From a checkpoint of a small transformer trained on Wikipedia.
Architecture: RMSNorm before each block, learned positions, no biases in attention or MLP, capped logits.
Training: a variant of Muon for these matrices, 122M tokens, 14942 steps.
Each number is 128 + 24 x the weight over its row's rms, rounded and kept within 0 to 255. Layers, rows and columns count from 0. Numbers have three digits each. The size before them is the row's rms in percent of the matrix's.

# k: layer 2 attention key, 288x192, rms 0.0651, rows 205-241, columns 0-95
# q: layer 2 attention query, 288x192, rms 0.0661, rows 206-242, columns 0-95
# v: layer 2 attention value, 288x192, rms 0.0798, rows 192-223, columns 0-95
# o: layer 2 attention output (transposed), 288x192, rms 0.133, rows 192-223, columns 0-95
k205 092:139163113197133123119155128079124095146127124084139116170147185104148149137163178154120112146079109146098131120112116144117122120117159114154125137116109112161088132130112142111116123146166147162150141179150108097107109134156090142117161151144113162173113062148164120122143100116133121102
q206 077:089109147150153182118158152132138122104116112156128159105168130092119112097090139119138112176073155111138107146090158144154155126100156132142119183122122142179148121135141125130118130157096112105154146143134165112107126126110172127123092109158124119084157117109185140108161120128133141118
k206 086:157115081115160124170102129082082126101150113118146143125189100132134133103172118092146151134118163127101107155154163124113145107117112102142050121117118120108127128131141094161115143138122135120148132125158152143144141120137134105100134152136108115170122116148178095145151096091161134144
q207 079:156163110136139168143118154120153130093133091154118101132130160095202112086095122104109119132061114106128148136100182144109075138120117149124109153151107106107129096142161100193125115117103179122106169141119139144113124148135123112111139132166138146129134127112149139122172149117156112150
k207 086:068127158137180182121124096082117162105137145117156114136110132128156141178139124107134161121138120096155085103110075120177121131145103142110139139148129145144129171119078137130086143115146084125039162120113118105130116137118153143136122114141127128099153130119126129088131142140093139096
q208 096:091129106120125118123149130131108128088111146147144090122172155143150151175118157112131147145132161125127128117126164135114153098104163108122145151162146156153160119131143155113118093144114159140106130132142141103126055142142110095140119165085106138186098150164112106134135112119178149160
k208 093:142158144153137173139144107175160106136101084124121147132086124075101126095137124132148113148101089122108155114142116149133050158100139147115097121165112115106098101126118097151107140131094137143121112157141160131126117161129162142125131122132136153134101107143109146110125111134157139148
q209 083:114112121115154126121152114194153126152181135146174139170141084102141135112080158130129116159148153138114063152102128103119142110161143108140136126129151133104167136142109143130116178159099130134108120125155130127120123193099141144096083149099131111133075120148084142113139123137167137139
k209 092:121117106154171130157110188096104147127105114103149109138162196151117155162123096083091179167144150108123155118130084120162121179167128159108137108110164136091137122132138135091134104168118131115106142140103170144137120151079120082155117119122133132107139141114125082129140106117101111136
q210 080:092146108102145122123135121115133151147105090107134127119074115142122154140124149109125096135161096116086100139108180153149090186152134124151095121140123075148119120128117106084084136119066123111111123155090100113120121118138080150090125134119088112147196096120127157127107117119146126110
k210 084:119117156126112124132137122140108119112142122175122126149116143129152135138099142167101168082127139159132161104162111131122150151078148181137177116134160118119150123123124106169150162139145136146123126131175133140123114148121137116109125134143177133122109138092120133153157152135139084128
q211 092:103121095146154065158121105123111149132118131154104145103078128153119097099094157121129142118097104175107115095120128101136154135115169084117104174116139125151119196108137153156117118162132144115113134139133156128105092140138126161121146092109093150135180147149099130149100121124096129112
k211 096:128096129105103116127118122149101175137113087094143114110095100114134128188088101137142139137140112168137119112126105157121125143114151146159130154115153142131120123142160135098114151137079135103131115148172107139187153121143125116124149096106148098149125120105128164141080088152138146114
q212 084:112103136165158111087115146128134121129150133091141140129111164138164143096171121117114159118079131102180102106117127129118188099140146104119117135122117155118104154132123131115171164147175150133147142106162120150127138115121118123175142153085129109136115153139133106144154140172134129169
k212 090:121162097115151121153147100164124163148154084147142119144094036099122107143118124123193121145125088098103093140135120116133155113147081135164110145150121127151122144115132081112110154116093121131163065130074095133124111119138116112110102108160144133151135126136174170130123133083135153085
q213 094:118145132130093145149121115104115128153095080143093110088093170151140153129137124158136098130114105165114137136146098143114101161125144122125140111074105111143139127134137154132180118156133158146147114158160157106126138131142099095144119090118113168151105069119109108125140153074110140161
k213 091:135156094112154155126114122153154118104157139141135142088127112077111154148151134112128092164141087115135096125178112146142103123098145156108146155177138147151103124124167136146099135106094162068159125162126170143151137138116135139076123136155137075159100151147171137138120130112146118116
q214 094:103128123109122114134155129141095162138123137134117152124164105130124125131128102120121110158119104105083070156150160095106124132097128134136108134156139125104145134078119150129131116105106155105123182116171137136145110113145097186106085108106108112110175143131168165195130087144129101152
k214 092:109113122138172127116140161146123105146115138161144189097128137139137182159095103115126121142100091143172143142130091118136117108139118120147135165161119154150140158124138126145125092107127113108118159161101125098134132152107102148107145073146156170133123108129083104106175147164146121158
q215 093:146122112139128129124118127103118125105126123070079148102135148169130121136149114143127161160152118188139175108142088169106119123110144160111152086083105128118124161129153148089135115176104144100164134176151135117149127118124122101173171123141129122105125161139097134119134121186126122128
k215 092:151097143138121120090124104166132086125104141124093130149132116134098131194105152122105137163136127095148118144116153140088127113090150114097089125159077110138100134122122125115145107115158115097094145123136158162142106184112117098104121115125112125176092123143080136156098110121138133134
q216 086:132133128117149116157127163113130122113104162116129092105111090115137132136134125101145095136109146092111105092134140145149128125109173103115085141112119108123117148122093098119086123070115126098106144161141101133156131092082162156117109111113111096099120158137131162127153157106138163112
k216 097:170153171155125150155128127158137137127124115151130134151181114099163134094158143135131111103159096151137169136103150131124161120117146068163126136108104114135201133127109100140175178168116138148150133125096170121118129163135133136167119132124082118118142102120129118112115114124114097111
q217 088:147074110140125109177123152129167086109132162117095117132144109130102146155129132114099102123149118144145152143126097118129196135128126173118156122137110135129098114126104101131123121143163126104120074098113186141118144125124156130113119128169123117132116116087138135120098095117118140139
k217 089:132156108137149127110166139097094095190112132133135160116085096120085124080124101157161092127156141158143120118126128162101172116136117122145149125178160133122137152119141090114067128134078135150145160094157091095065113160102108152125142161087144111135104137097118152115151123126139117088
q218 083:110143156125105093118166143132107113108168157122159083170104130116127124128133097125127166122153145135122112150148118128168154080103144137131152089093155171114116116132124114101165131122094140119119126142150112135143116115110138119175201132093150122115144170136127130164117125140120125108
k218 087:136129145083143176077108113160153150151125152118127126109140141145129084100120160087148101126126100146122131100126100101133080136163123124156074127175090097120155170123143118103126135127160147198130076140113098144129115119126110126145109114167100120137076074104133140141147090146087131140
q219 083:088111117140094148163049127126096146132136185118125077150132125146090140148125102124142137096117117146166149126105161138135106127127121140148097123103178142121113164107156084108146172115124121096102085152142152143113141134103091138131153145127149144142145113113097110127111114152167102131
k219 088:115132096116158130178157147146146128104103112124167124141144087168144128160114158140113161146132134112163150107138157111150158118102136123105120098141121151159136104132100128162100088160090113124092141095146125123189101120121138114158090135119125130118148131056112164132124116133163149115
q220 078:110153129120138136131160086076109115112115128145090139098129144129095116152097142116138141111091130152110150085201108117105124114158125112127091109191097126158139124133105154161111120129140114124176120159111159139145095141169139110099064092091133140127174142138131132129103097113105112091
k220 091:150140140144110134148142075132128105140112135147110122145091135098122101122124129104127118107104179094143121115085176150112134158106154115113164090090145118116127081124119168137092103100177130121135129083143092135132143168187132146173161108092100142151080119172101159156102110141132114121
q221 087:155123088151126162142113114052149109147120107112154178121145100138123133109138105139128111085078121139095155113121099120106137150111108163112111122094155100135136130149147133151183077127124134136141153170126184097104169141117126114112130142144095161152123106092148140171142118163129125152
k221 084:135140081108122166067154144087088155158143142137107131142122153129149126120106116118110158154142139140122135164128157127115139104177092112138146123133067099090127116111140101127131135127166121093128145089174103114118166083079120141100132090147121109178117113163107103096134108138152117108
q222 077:132097172158086121162143120143143118103123128094105123104155117116162145132144142143162115146147134122098187170156146154132057119106093139119119085165136142163132104154134088096109114121122130126173175136138082177160136142109141143169096154151115122093107150085130154150101169138118127130
k222 085:157122155121156145113100149137137083139127131085095146137114142148157158156108101131107115134124157147115165125109128136117112124121117129180134153121160081111151132151087108157118106145086174115117117090115155110103108098103089144158120110121125101121088121144041100111146142120164106121
q223 095:143127108195167169130142098108168113113123125159139147120069117118140154106143139143120123126129145132119146150152121161150105151097093139134152150144127120131100140146125124144137126096136145135146144107082103151158117118121148125170148153113098164125111078162106117104101172122125118135
k223 086:165117143101085167171107084129119138149106131145135135143171133160135095151122083123108146151126134162074142137137112126175159105081103120133128088127125141139142116131164083128156133114113097147144072119160112175130130121130144181142163102140132127137132171118134159145131129142145116118
v192 137:165104167133171158146144124158133132091085100143107175120136142135116109145076098175141127107074094094159160110131109076123125119132133123090141126114102113117119114132161172152105125122125102147112051129142090147144154103108114108146131114150097150139119149168103160086129109127115141100
o192 138:146139130138148155130082143146129067127139115105109127132135104115069122114137123150101150089137090157124090106118087171149139141136135149136172118089119105107115140111097136132146105125103111129134131116117162168136159164105178092134168106117145132131104131156118152115103140119105127124
v193 104:145175094082135107140144164120097114162140140043152130143124103129152114131142152170078123138178146152124133137106087139128099107089117127099121130122136124121134142121143145110117079132089098128123166114133138100153184135134133147145185105113095155152106136153132104143140111159173094129
o193 101:144117146168123141162161139141150136123139139186154134134137148135144139114146142132156058125113146131127137161155125139099121077157148116143138096114131148121146130136094067141098134109128139143120150125127121124111114120139123125120152131161080090062084107120140075110147192116113135161
v194 118:123141112173121081113149119105103087098121121082156131154145163108153155172145128099098162131121137147108090093109126126135141156131122133110121145116119161139105112149097082116152141111148120154150142103149175148131142139097131121082145131138181154166088125123114110153131127145148122139
o194 125:098124138093129105126131107162113140113134148101156092124178150150138129175126120126144135155143181087132130155101142101122144054136131136141116108167153173138164117121128159126127128132175129118100100069117105136110118108119101125148099129121126130077097171111149112131126141132171155106
v195 120:127096115143195118106147137164104138126105135101140149155149121115139103115144115128118147096115177138123101111179112116151057130174093128078118175109127130140131113090102163167153127108126148138133147112169160129144153110126099144155152155132135137155157140158093139142129123168072099092
o195 128:140144137123144132129109123137111117124146179092158125168174117145102116118150136145147147129149129128143118129113115158134172114138129150141162091096153152092090207124120120100151116144133132135124122124124102145109099150080165079186161137088103132106140152105102113138111128139162134119
v196 109:109113140127131170103116120125169122112111125102153140133184120129128138125137102125139137111123110103115089139092162147112145143112085158099094135125070112126163117168114107117125112123140181120148095061132149146123152119097177125089156112174157158125138148103146088132135122098142108157
o196 108:110155118116135114105109142135067119159117142145137106145132157191140122159112125105119126159137124095066131141121117067136144117080159136149149155165103141154151124092104112108154129134165131106151104092125140146098127141130122137136122143097137129084143171165148125130150106135144195147
v197 100:148099147126101097170168125131094107154154113143140152097154117130126113111078096151117128068117134105110103142116106101163166161110104124150133125137134114136148164106140117150191147138118141163132116154140088128123089134139112149114138150177129151095133158075126153132158128134112102112
o197 107:155126142124137119081131116105142136124126084129141175135146153100147109078137115099138113131153087131170110113078115166129131092112136125121148132148158141113144143112128161102123125108119113115101106107139125135098097151097153140104119156104108102179056103171149111100128153122140119153
v198 103:138169129133152139148126106159099129164114144130101152112120122112090105080132140105119131160170072095161095131139162126143148100104133123107112120107124126136138140078117081147173120122129106151095140169135122146157166127103104145141106175140134139142156088180135161073132088144106140130
o198 107:138083120128127161136130088124141156124188070131114117126094113130153121162127159125131095141118109126136194107198107120118126182176149145123130107123097144107161124136139086106100125095143118149138137147117115123142130134139118104136108096119111159129139109164091152111107183131134146134
v199 103:108101079119168064145163130058158123158132124126099124127147106146135132144087101148138116114083129139115158097156106111116099131107164109141119129106144113129111152182114177149135146123121144172124149124147085106149113187136102092141158126108106132129143132122094086118145122158129139145
o199 106:123096122127131155153122150146173112140098111136179150136139131078117113074117098131144147103136150146151135140104108153155163120118101115123189118125093135083071102139145156164132101190127125132096159147149119143125135138101171085137127152147098108124108093125108138126140139131133098105
v200 103:126157163123134111160144170113145116105129161072092096095137154125096124122085120170109105119156102117151132131109134136149120106118109103132098136112142123126130128147134154164114069185121149159138097116144126122139135142138144108108124130126132162092166119100123100099126100128144136165
o200 119:169133107155136187142149135123126126118141086146109149098111134132118108100098139155097084107114140138096154110114097151123120181128153149124137169153092094128153119128129121111141142090137116105139146135136123125120172106131157134133121103160115115142142085104125105127139172128111119144
v201 109:123145122180116098138119162145119085140170097120171139124143121177148184138152153085145141112112130122130137110138112111142140152131147135123162139150174169114118150126116109130105088105088095108092146165071143150152148108157112137123127134083135131150147142160152142128111136149110175128
o201 110:112092098112109084121151121125129141110134145107123082174123108106088094157128080141118159094112142166147103101128111131108133103153151149138121120097119143128097159130135165151128119168140161100126155155162109117128130112120080129119202108145140110124145164145093130131085120129151137132
v202 105:106139114106094098122127159130125135133137159117123110120108136133180109159131110142126113168105111157093141114126092121136138153109154121120174124122154109109113172165130120123147134146098084138113165138098143146118066158159124123093140117135102138118115149094155117154165139115178103188
o202 114:148095127112094122101156146146158118143081122122161121111131142109155106133168109068143108122130132094154105178110176102092103100112117068138132138159119144177132111113112177198103125110101158170125115158142157076137128147125100131082110149138136116126091071109151116113134103094120139105
v203 099:071132159095153087120141124119151147128091059110141145163187170131143120170167102104105172100136100143133111114120123139119129121123089112113089127150104114164144148114181124100132125121152132153107135138118143111164124110119140110107170115123156161170131167132107138152130104092118140116
o203 106:144142095127123104162089131137127124129144139125167129182141139135136139206123162120095135147105167163118192163179125142135166104126150105142138090141131163142132074167104145097104094132155117118130137088136102079113126135147142123089104083155155136112056144108116133172119135108153180113
v204 098:117116167129115085114129124124156147131112099154125123130155099130107108118117099161155138122154137121133123159113114119127108120093157101204141075148141081143121136124133120186127107125157118180152083198170110127119138121121146136123092109126114123061104128112124133110079137123132108129
o204 092:161093098112143145151096117117165163146134081156103141128150145107103118111147117168113113100123098152145134091146148150156124166087118156085155151147139130149117094146128125097150156130135119080118149129140146139102148154154160146090143103139157135171159096149088148146131121095083118145
v205 118:131130147149169168115121156132107131119110104145119144133122127110080090117161160127114121106131148092120149161119150117139147130161143148131061131088098141114181139094153102174122122133094144145102095102101112153133117077131144123174094095111139130134115094196163117102159107138159131090
o205 118:136121096146121098129106121158079098138131155114093161153084145145143134116157167141087129145140078175117130097129106138118105134137154134124128115089100099129099169109132108099145137104113128118158098132086145164171116119155140111141157106152129137114171173105127122118123141168136115128
v206 092:114146087106111120095182109149083108146127113117128112160155068093152144165105138114149133148150153154115117092132140137157113120133124186117107165155108169122105133111144112083165151083153096096154174144144141112132099136137120155145111149128124116146109149178142153136083142131141154125
o206 102:106148141121106117130144144119105168128131161104142101129158135164093138127117136108157131135143133139138100122150114129080113096102144115117114118085147184103128138110109108121096101114117137151128144116131131112094091121114079142125161152094111091081138167105164146155142103126151104101
v207 113:147102116165141140135125128171092096108128110109149128127161178142147108117190102124130152101125161095144153094161141123129131155116157102102135157129118111135178180085160150121168127139120152166127129149170103115138200107110121148150127130181122138145137152152133109130145098150100088138
o207 110:121081165130126110126116093147113111131139176098131110168132122130115096157147124149130128088154083123166132140111085124107170125116128186144179093101169146126120150136148121149139116124136134127112050131110144160130132180107119116157138122119110125114109115130089133123116142141151150139
v208 087:172096121130161149114114089132124160131118094160103112078138159136144162112134085103160137118154125142096106130129149090141133139160063132113103118153112133104148135104132112150153133128178178111146160120095136142120144103126142122152139129117156114098130169137099120064165146082123152119
o208 087:094122110120118111125081124099122115125158135144121114158142157139128142150098118125122168163086136110123116128127145146184165124116127149140164147144154154121152165128142134070140156199134161101156129162150150081081077159114121113158130123107142145163138162145109130149104073162155164109
v209 106:112104109156104123122092103161119122142113098132138136083121104105096128091146117117112176126090109137155141083152161120123149134130133170146147147121102110149139127106146110112132133079050116107119103150127117123141136131107083147121163104138095119163148153167095144093112153121094149076
o209 126:103109104093161124145084124113095151121165153122164078145145118145141124164111134102136150143107119113140127134160103142139167150131133158135098130118121136119093138132115129110134107128156131149119111094142110143118158109116162119141145168080183130129141160130098122145098121107139156119
v210 090:085132131149103108108143114132093141150124156090073086150128150146100155132104118127161114132114148132130129117126121125151159119084158105170101131146084144130108144140174127132145138149164129138107171109137173153144114183104095116137124144149123106148144106075087146114121110131131123112
o210 090:138092136136104188163145139135144152125127086131147135099125136121153113107107165112117114119126147113125155133153139150156091169125112148139129098149113141140120072147114131168108142115131126161153111118134108133124137175138123117108046122108106116148111072108148161103148154132101110146
v211 105:134157132166116138144118181135109122108111106112118139130124140139139123134157143132136141104051186090138165098105145132132127146094130129131136172153122173144136142130149166138126112159115086138152136174140154149097137113131145134154146137136090120079162144157146141096150106152142147116
o211 106:135142101108136139147113114147099169118151168146136118144099132124113089115153138178105133068136115154138119151099099128124158162133127169123082147071131091143124162156144143155179105080142092134091106093139096147137149081142113129121166064148146143137121130128123112128118149125125122147
v212 107:135180159126156100106131136147130117149118104115128112200168119094129134131123134076177124132118110087116119154086137104113137114133133099142076134170104157131131153129155095117109115088107126135117113114105125125083055115117124138091125126099131125129137120157134177124125110103150127145
o212 113:129160070136111101098111116113118115172133106129110168137145130144132087120152138105109128128155136192120155124145139090116137139134158145123149131133132070139103116086096141129085100113156114117117145115119132128103112153175126177128138115122131146124141172136138126104144084127117099117
v213 096:138150134128122126102149104121137150112142119130122112098117157119145141126129169136110150145112124147088122141103160135111138172104100170134157146203131118116137104145120093104141107114109097126113129107165108113106097113118163160123131136130182123084097146106127120154107138109116134168
o213 100:111124142103133122096122121132132117162129142141120112135168160108154140158137115105141124149140197113139073103083194097128145086118138078153121142154123138159136106137124138144116190143175129122102082113090146134111116138142124158126074119148122084143098136155152132141121078133119134111
v214 110:144101156198148097130095132156116103111089150134125132140135168145135122162128119123156144132076161131083170084131180175109096147128109156112128146099117121146134157149156125150136088114165140153113097167091101131131125136142120134144161100103136137137125139150099129096145137094142153126
o214 115:136120115129120112133098130141110121129147136082116092128103113153097108151152105119098117092095113162131114118104153110167141163139117122165143125103129097144094155163148145104135141157133111116123147157170124094127151152112131158073158087145148129140164121087087125141101136161065128111
v215 122:127152067128101130091133150142120169118116134161142163126099125112116123142105165132143134143137098144094131144112133154131136141115100089155135138151135171091116128115148120110123168115140138104141126124143161139084117178140165110071125103089138119130136108126177137156101144131132148141
o215 119:091155151119123115144145143127112135148088115136141147127144134095143128166095117142128134131111153126130115163150161113101100109145119143125094124188125146159163117127114140167168114100113072121125177103106113097101129108158104188120097125108126115103157145092164141145135130111147104106
v216 107:150119172119136124148160148053116172156160152107096101114172142165156149153113144123132119149119114113121102113132137083130111134122149138092130126147147139141101096159101132155121067151120132111102096118124121112108093143102130101103109109150141118101136116095072114145141133126123133139
o216 120:131138103142100134085168136113155134101147119146104146113149149118096108092122091104155138144159142136138102115103141141139142118129164092121141167150123107113170089121116152106113147128152145134130123137143182124142110129128155107117116128118099131158120128148162094087158100106150126163
v217 100:115131140117158122124161136096151153155121120156125084146136131148142108163110147085172122121139133161126162146093150109126162137092121072145157097194157153135149136138131118160146162104138105121119103174108120127132137090112179123139068122098128135090141119215145129139085152127096115120
o217 106:151119124116107083120093117110177118118115091156093179127157135117116154137141117147148147112160102177148129126155147145139143103129131083096112151131131144142128074154149138119123124128130124100149142141123148096110114135158090117102157098156091091139141176160151152138131062101149138146
v218 116:172151133168130155122150183157115088157106130110137148154116133159127117096176121144115102127126122132149163120164078148100124129113138116133161129087112151145107183135090159118108118091084116118117169142178132136108119165139092178152128166150083144135143072114096141110147109161129116103
o218 116:115131119138148156160098057099129126128172122141152098132128102092140083098134107157133079096132116131157150158128115142100151147136083164133145120116116092127132152101130117169126115094139133150111122138120115133134168123135127101134149091131143197132140069140118143110113172132077080118
v219 101:101151097161105130075114109145099152115138143099122116131118155121147114132146157146100129140123144120137167117100095123135092186104121128103153162134121104114127102142107125099131156136126112136136175089186183152144093191115098147073157148123106133160179104070115172113096123138185142097
o219 103:126116145101115164124147132132107165150131156112131131121139129096113129138107152105126112118113143092150124161157126115118114118100087171121128110144107158145129172111102123221159124127115139154132133109110103129115145097124129108144131143067128163118120098080157106122136157097110083114
v220 101:151107099149128126130118160159109117099137141091144117179088119141114146161149143159129167119127155159142169141126118160120145089149149129145126093170120161143095128182167155094094116119078139112128139169110107112128118089158115123159107128108131144142131124163102150142113163126107167135
o220 105:115116101140093089162116114126122131162142148145124110116117096127098145144122099155106118118114126155101145116154112138109117096135132102106090125089107116113056105126136104116125114104116124106126113160137143113157139081162125154144126072133117099138161113088132135167128119128120081105
v221 104:111112096163142147043121118181120133114096127148131133101157075127120112092105095164137149107144121131092119122142151104158140115144164115113184129082115119134098124082126165163151142087155108081145132123137135116122153120124143135171126162175109092130117153129145158133106137158060119112
o221 112:166167173131134138141115146129095109115131124087150144167150129117111151142179170112129082158121086102141110166141131181134128143113096095118121105118130138111130141118119127143164146121110105171110141118123111148124125139097128130125137165104149107125105139127111164130112087147125125117
v222 096:132137129082145124113122166146076182142093128127144165110138140140139102122132120142155143083099133090125106124105091117135118156108127133120165148138118153114133117151111128137185115151087121115123150116154109105170104118111111084121122092152096126111169204094143102162152131120107117143
o222 110:133114149130096151125159148152126130113115133122145162074136182112102109132129118136140150111163135152157108129109115122103152113107123103142134119129130174122137149129113158178137099139144156161143118126127167167141128152100154086120136124115119140148072103150157112120120137118139160138
v223 099:155130156077072126100158147115139163125141112098115129094104142103114117118125156132113090100176105108136095118113154100111148128132133110136104135124122169126150161082150076102148136139117173105157135106106148137128127174124158146105176129123144174141127161092133111130117104140164116151
o223 103:116133094135142136163163128138097125119150100127149153185132172155145137138101122132157146129076176076130149149152110167100138135123132181139117147150131155124159114099118135109145118120132139151131129086139146103081131129143144148138106145131171141110126138146145108121139190091190156120
q224 085:093160147127155115102115143100135151112151136107081158113120109127076133109144187180124163107118103162115125115093127117119166095138116127121153151112135126128114138132125151122133138151116143119127154126157133111112145119129107114173144137139159129127142139074102126135085150144147109082
k224 086:143138146087128117121135104129113166162114127128136128113161136165109130137112083163151142111118178123120102148100141159109140138169118122127114137158135171108120116134127107117132169138088191084161108146143116142163123138096134090095142146116104144160102146088123130122134090152089179125
q225 094:133132141101084111072086115159154128105117117117067145125111152149100150128129151177125142130105115082111133112133169150112111149108124132105139131093125142141119110147133118098135119170134116092183143151119139161196113085107108118208169112175152130121142153147135088134099122128097148119
k225 094:145140114157122149155127144149104143151095147134117103190123123128120085092115069123151149133135128133111152068104067141126112111147175143143126107134135104160144131124087102110148153132136148166122109080120126108106126160145141174124146126105097132139173142117134151108135151088155133130
q226 083:098156154089118139124102116118171165157140088138072140129112161134093134145154125154126130132164121124151094122127169146132124151109131138145134160143136150137111126119144154148162152139150146161158135108102132135113126153150114105097135179163145140141131177113107103106126147152112130097
k226 090:128073162089115107092111152104130159111152159162101108085118142148127094177117119126139158150107103137093160161131101120152156103141118101135092103115133111149192117123101111089165141156132105103148135118139099117174147104129149163129096101126103080154084141100143110132098145121166150146
q227 080:124108126163080161130114099069103146141114141065111125142161128142151115129062139131175115095083131138186123150140098109090155152102157113105126105132130101130112118120127125133139147134141112179131150112118167116112099129113155144116144154117137156150125155091197090130106151094118133148
k227 082:120136115130130128118130137154121123145123142111130111143134136142162119157166134128113119149143113143140073191134118174132126147149132108121122184129136088111092146118111161103104145120121155157103149097145086131120130163136146161090115135136107121140168173167075177108129106130127166109
q228 083:128102164098092129148163154128132109120110124143124107146139117147088106118126132152140138126087131131117149077144144158130138066100150107116119158174156183155143080103166108056121143113113144146132167115128115115122078154146107121120136160120099141130134101136104119137131096148099120153
k228 088:111139105109097110118108129074151116104166142091126130090136130097145172168138121125075129119154135120155093147099128100163164147138093153142141111118166097158157102164086139145143115101132162108136116132097115133147120108144105133114112105126122116126096142123183137155146153112101125123
q229 088:133194085126157183174132159132159132110131151154137155134181150110103095112079108115130139130174117144141134109140124151142110095108143152142109131138109150097148112138150142148116102110125094137139118082107155144132090145133129161104149165101067124154133148161164108114175130087125127107
k229 084:134105166174149067119124168105132153100141110121112122152116128117131128140088140095172104137105089094105118133099133101110090143120123081117143172097115122134093141130139151125132115181090164107114091094161141122104168132144156128103138107142152125116139145154148084132116150114145122126
q230 080:135111146172098106089126112139131099135113151138172120123130110143176151156069137107149123113127102162129142063157149129085097120123137091106120118165130113093125170145105154096120133171135123124068084133143153108124151130133136128158066140143117169105120118114146090141162139144156121147
k230 092:134146088153135140139120120121137147145135105141123145142060088125134141096172148149132161138077120149118104151080125165091168109109127173145141176105140119178119119082145123156148132111119142104157122149104079152147104118139076114124147118147128141142131180150127133121089138157069175121
q231 089:154106082157120123161118068123105133133132142120112119133127138145140139151120154138135157123116126097199102087095136097122055133173151094125131164121140123087149185181096163140179109159128156152132095112110155158122178146118133115127133097155128168137156190093107125112148155102141147125
k231 090:157110146114121100125126185166172161114119126127156121077137115105130084118130120133125150128125131126116087166156107150152164166101152146152147140127142130168120118160126108157101165116124122088122191110151110127121127104102111103133098161135148119137094073162080129089126113150120080122
q232 077:155123153114157097145103121173132129136105080101151106123134136133138082127129120153100114143139099068111143132135155122065121121132129132152098146115135135129144140091133143146131101131114159134142159087147123117149127132102130133136079133127145144117130179147040099132131128133136104104
k232 085:164147140138144130116132141128149169125148134149080150124152084128128145142136183149121106113154117092178132120112095170144102123143129119084138118102107105082094161151123112126153136083122082104080132113183130124116096141145112129174181143155098114120131122151153143117123117139192107142
q233 087:116124128137139150178151147087104156114152143096156126091127157117140106085153177141125193123155137119115141161110133096123141117149113120149145119127144121113096131174132160131100092100158160156111148120111123131121131092136118113076104137154109140144130091124139117113148071108154094134
k233 088:143082131140132147105146089142136135119148153101127147126130123137122141141155084148140094110152150108169113130177185121117106110125147172137151144118114150097096132093163129175128107108084152134137163131146136088133126140139141132098141152137131070152096142129088136133098116121102093170
q234 096:103099162108099102136095081140109084132093158145097133172124129154109137171088082149130111154115142104128132063118105153124085053139128133126159147161157142164168135102115159127160118167159159117119119099125131123127111127105092128149111107135092104100117168149098126102105120163128147124
k234 085:138160116137120131122111133064132096168137087147103131090136139100131104145101128130128108089108113147112125119119147124077133147117135122181079119099131156108122145163072145140151124117113124097146166162094101100154130113109102137122116112140103129119152105129154124126123124144117118111
q235 080:089141152108118161144122127155148132126107130151167116093132160136153186110125071137109105160171142120126155152145095086104086142148087133134146118144184099132177147135146153150127115148107152116155124150082113150107132144146118083139136081153102088162136120172124137110124148113123144112
k235 094:139091140109132099091120142100113136118124124120099120145106127144116147115146147115107148085105160100149103090121097130128129096104156123135142119170088180144106110148124128152112127168124162161136134122108146140119163103101139131130110128116153135085082146097104090083117127118095111108
q236 084:122111141147114135170117143131151150129136085083094138104118131113152119105130129165100150108140145098181155135106166125129073137141097146146127157101137120147108128092108113152167139111139121087129101143104118123101145141140162150106107137108115159124143185108151169125082118148163123137
k236 084:132108118115103147137116092094118146125115132146165090167147182166130097150155183117109161138103131151122135179131085152102181123126144135100130114128113137090107099142141111128135132149110135090072138106166135122153091090123098128116158129098096139108123095130114141131136119150091119170
q237 087:136127094114122135099112104141176138156098116111126158094090101128171079137140174139128110091157181119106111095134081139149147122154109135166150112111074128169140136128152183136156128127157106113123142131136139151111109154101114106129100147115113135118132127155129059114111156154112099163
k237 089:145155133150146165106110093134097141152155145145132099092178144132148130128068145148117161139095093143151162140133168144122149121075109099134157114073143120121163173139133112135058126059167126131183140140135105162146145143144124148115137070115125110127151139153122122126097090083120140104
q238 087:092106122083084130174163156114120134143126128165148087098137154151134158166111128097129110132139131114116125127151069087123150119127136143132092102167133125148097113121116140125120145093112106191104091132128122116144135139140127101145101125144111123124115126127138064115197127087137101135
k238 092:155118178129148123158126074152142099139139152125075128145150169101163151137143127126166111131165100112136133162112190114093157070114118137115155096122117138096148127113138127145101124127128135162145171129127129135095098122127107145094085152084093115124081122128100103129135136108100174169
q239 088:121125120108162153129073135094091104113086143129174145149125137110132149127163127136128100124149114159175117123114109135134135117131139140132154163091141124105091214111130110116154097166136120135139064137132143126099110100135104134137113101111136104136115057119087150111132132166148114113
k239 083:090121142175081125123146094144134129107142107116125118094103096197135121108209184132154125129167130133132133123110136147104111136119110143166092117133076128135132131149141178140132140171111132092125175153180087107126105150105147119143130157118110132145145130161151159112105149159124076132
q240 084:139130115110101119112089083066081171103156088116086116162125135126112142147130167136126149160169147123091108106133128133120105118178104148154127112135150126109139142152129075050151159126109139103174115125109110136141102119115114108169121104117179155145117138160129127139126145153147160104
k240 096:135115098084102083149135139187114120150116095123125114101155118149154158162103096155132125143097128134114159113130138149123132106123147127121131110077103142140156108168093129135137122135151128151104138125112129112134137135102142097099126109165096137151143148145152130139116152131112098188
q241 098:097127114168138126127113095154130138129130133110103125144102101171148117161153142145143122130115119134167080093124103128131149173158141147135130119118120153135162169152157104144134154156105076182162130132137176109121142128128115096116109148179178142079173123159111089135134164121154099161
k241 089:145119108106110139134108120200137177138114131149089127169143111099161138135118087117099115130126093091118122153116132166125111111147076082142139072101088110136070140148153122149157130125134108125112158115141120126137126173107205133096136138144127107140111135148084172112098136125106153128
q242 092:117132117134132119091107133146127127152087122156120113140125119130116131127099162148157121126161139109146092114116122131136138149092138100119127140124150105100080133125132107110121145180155160111148161136164130147129139115134138124120098134134160095115149135113179128103108151111100162143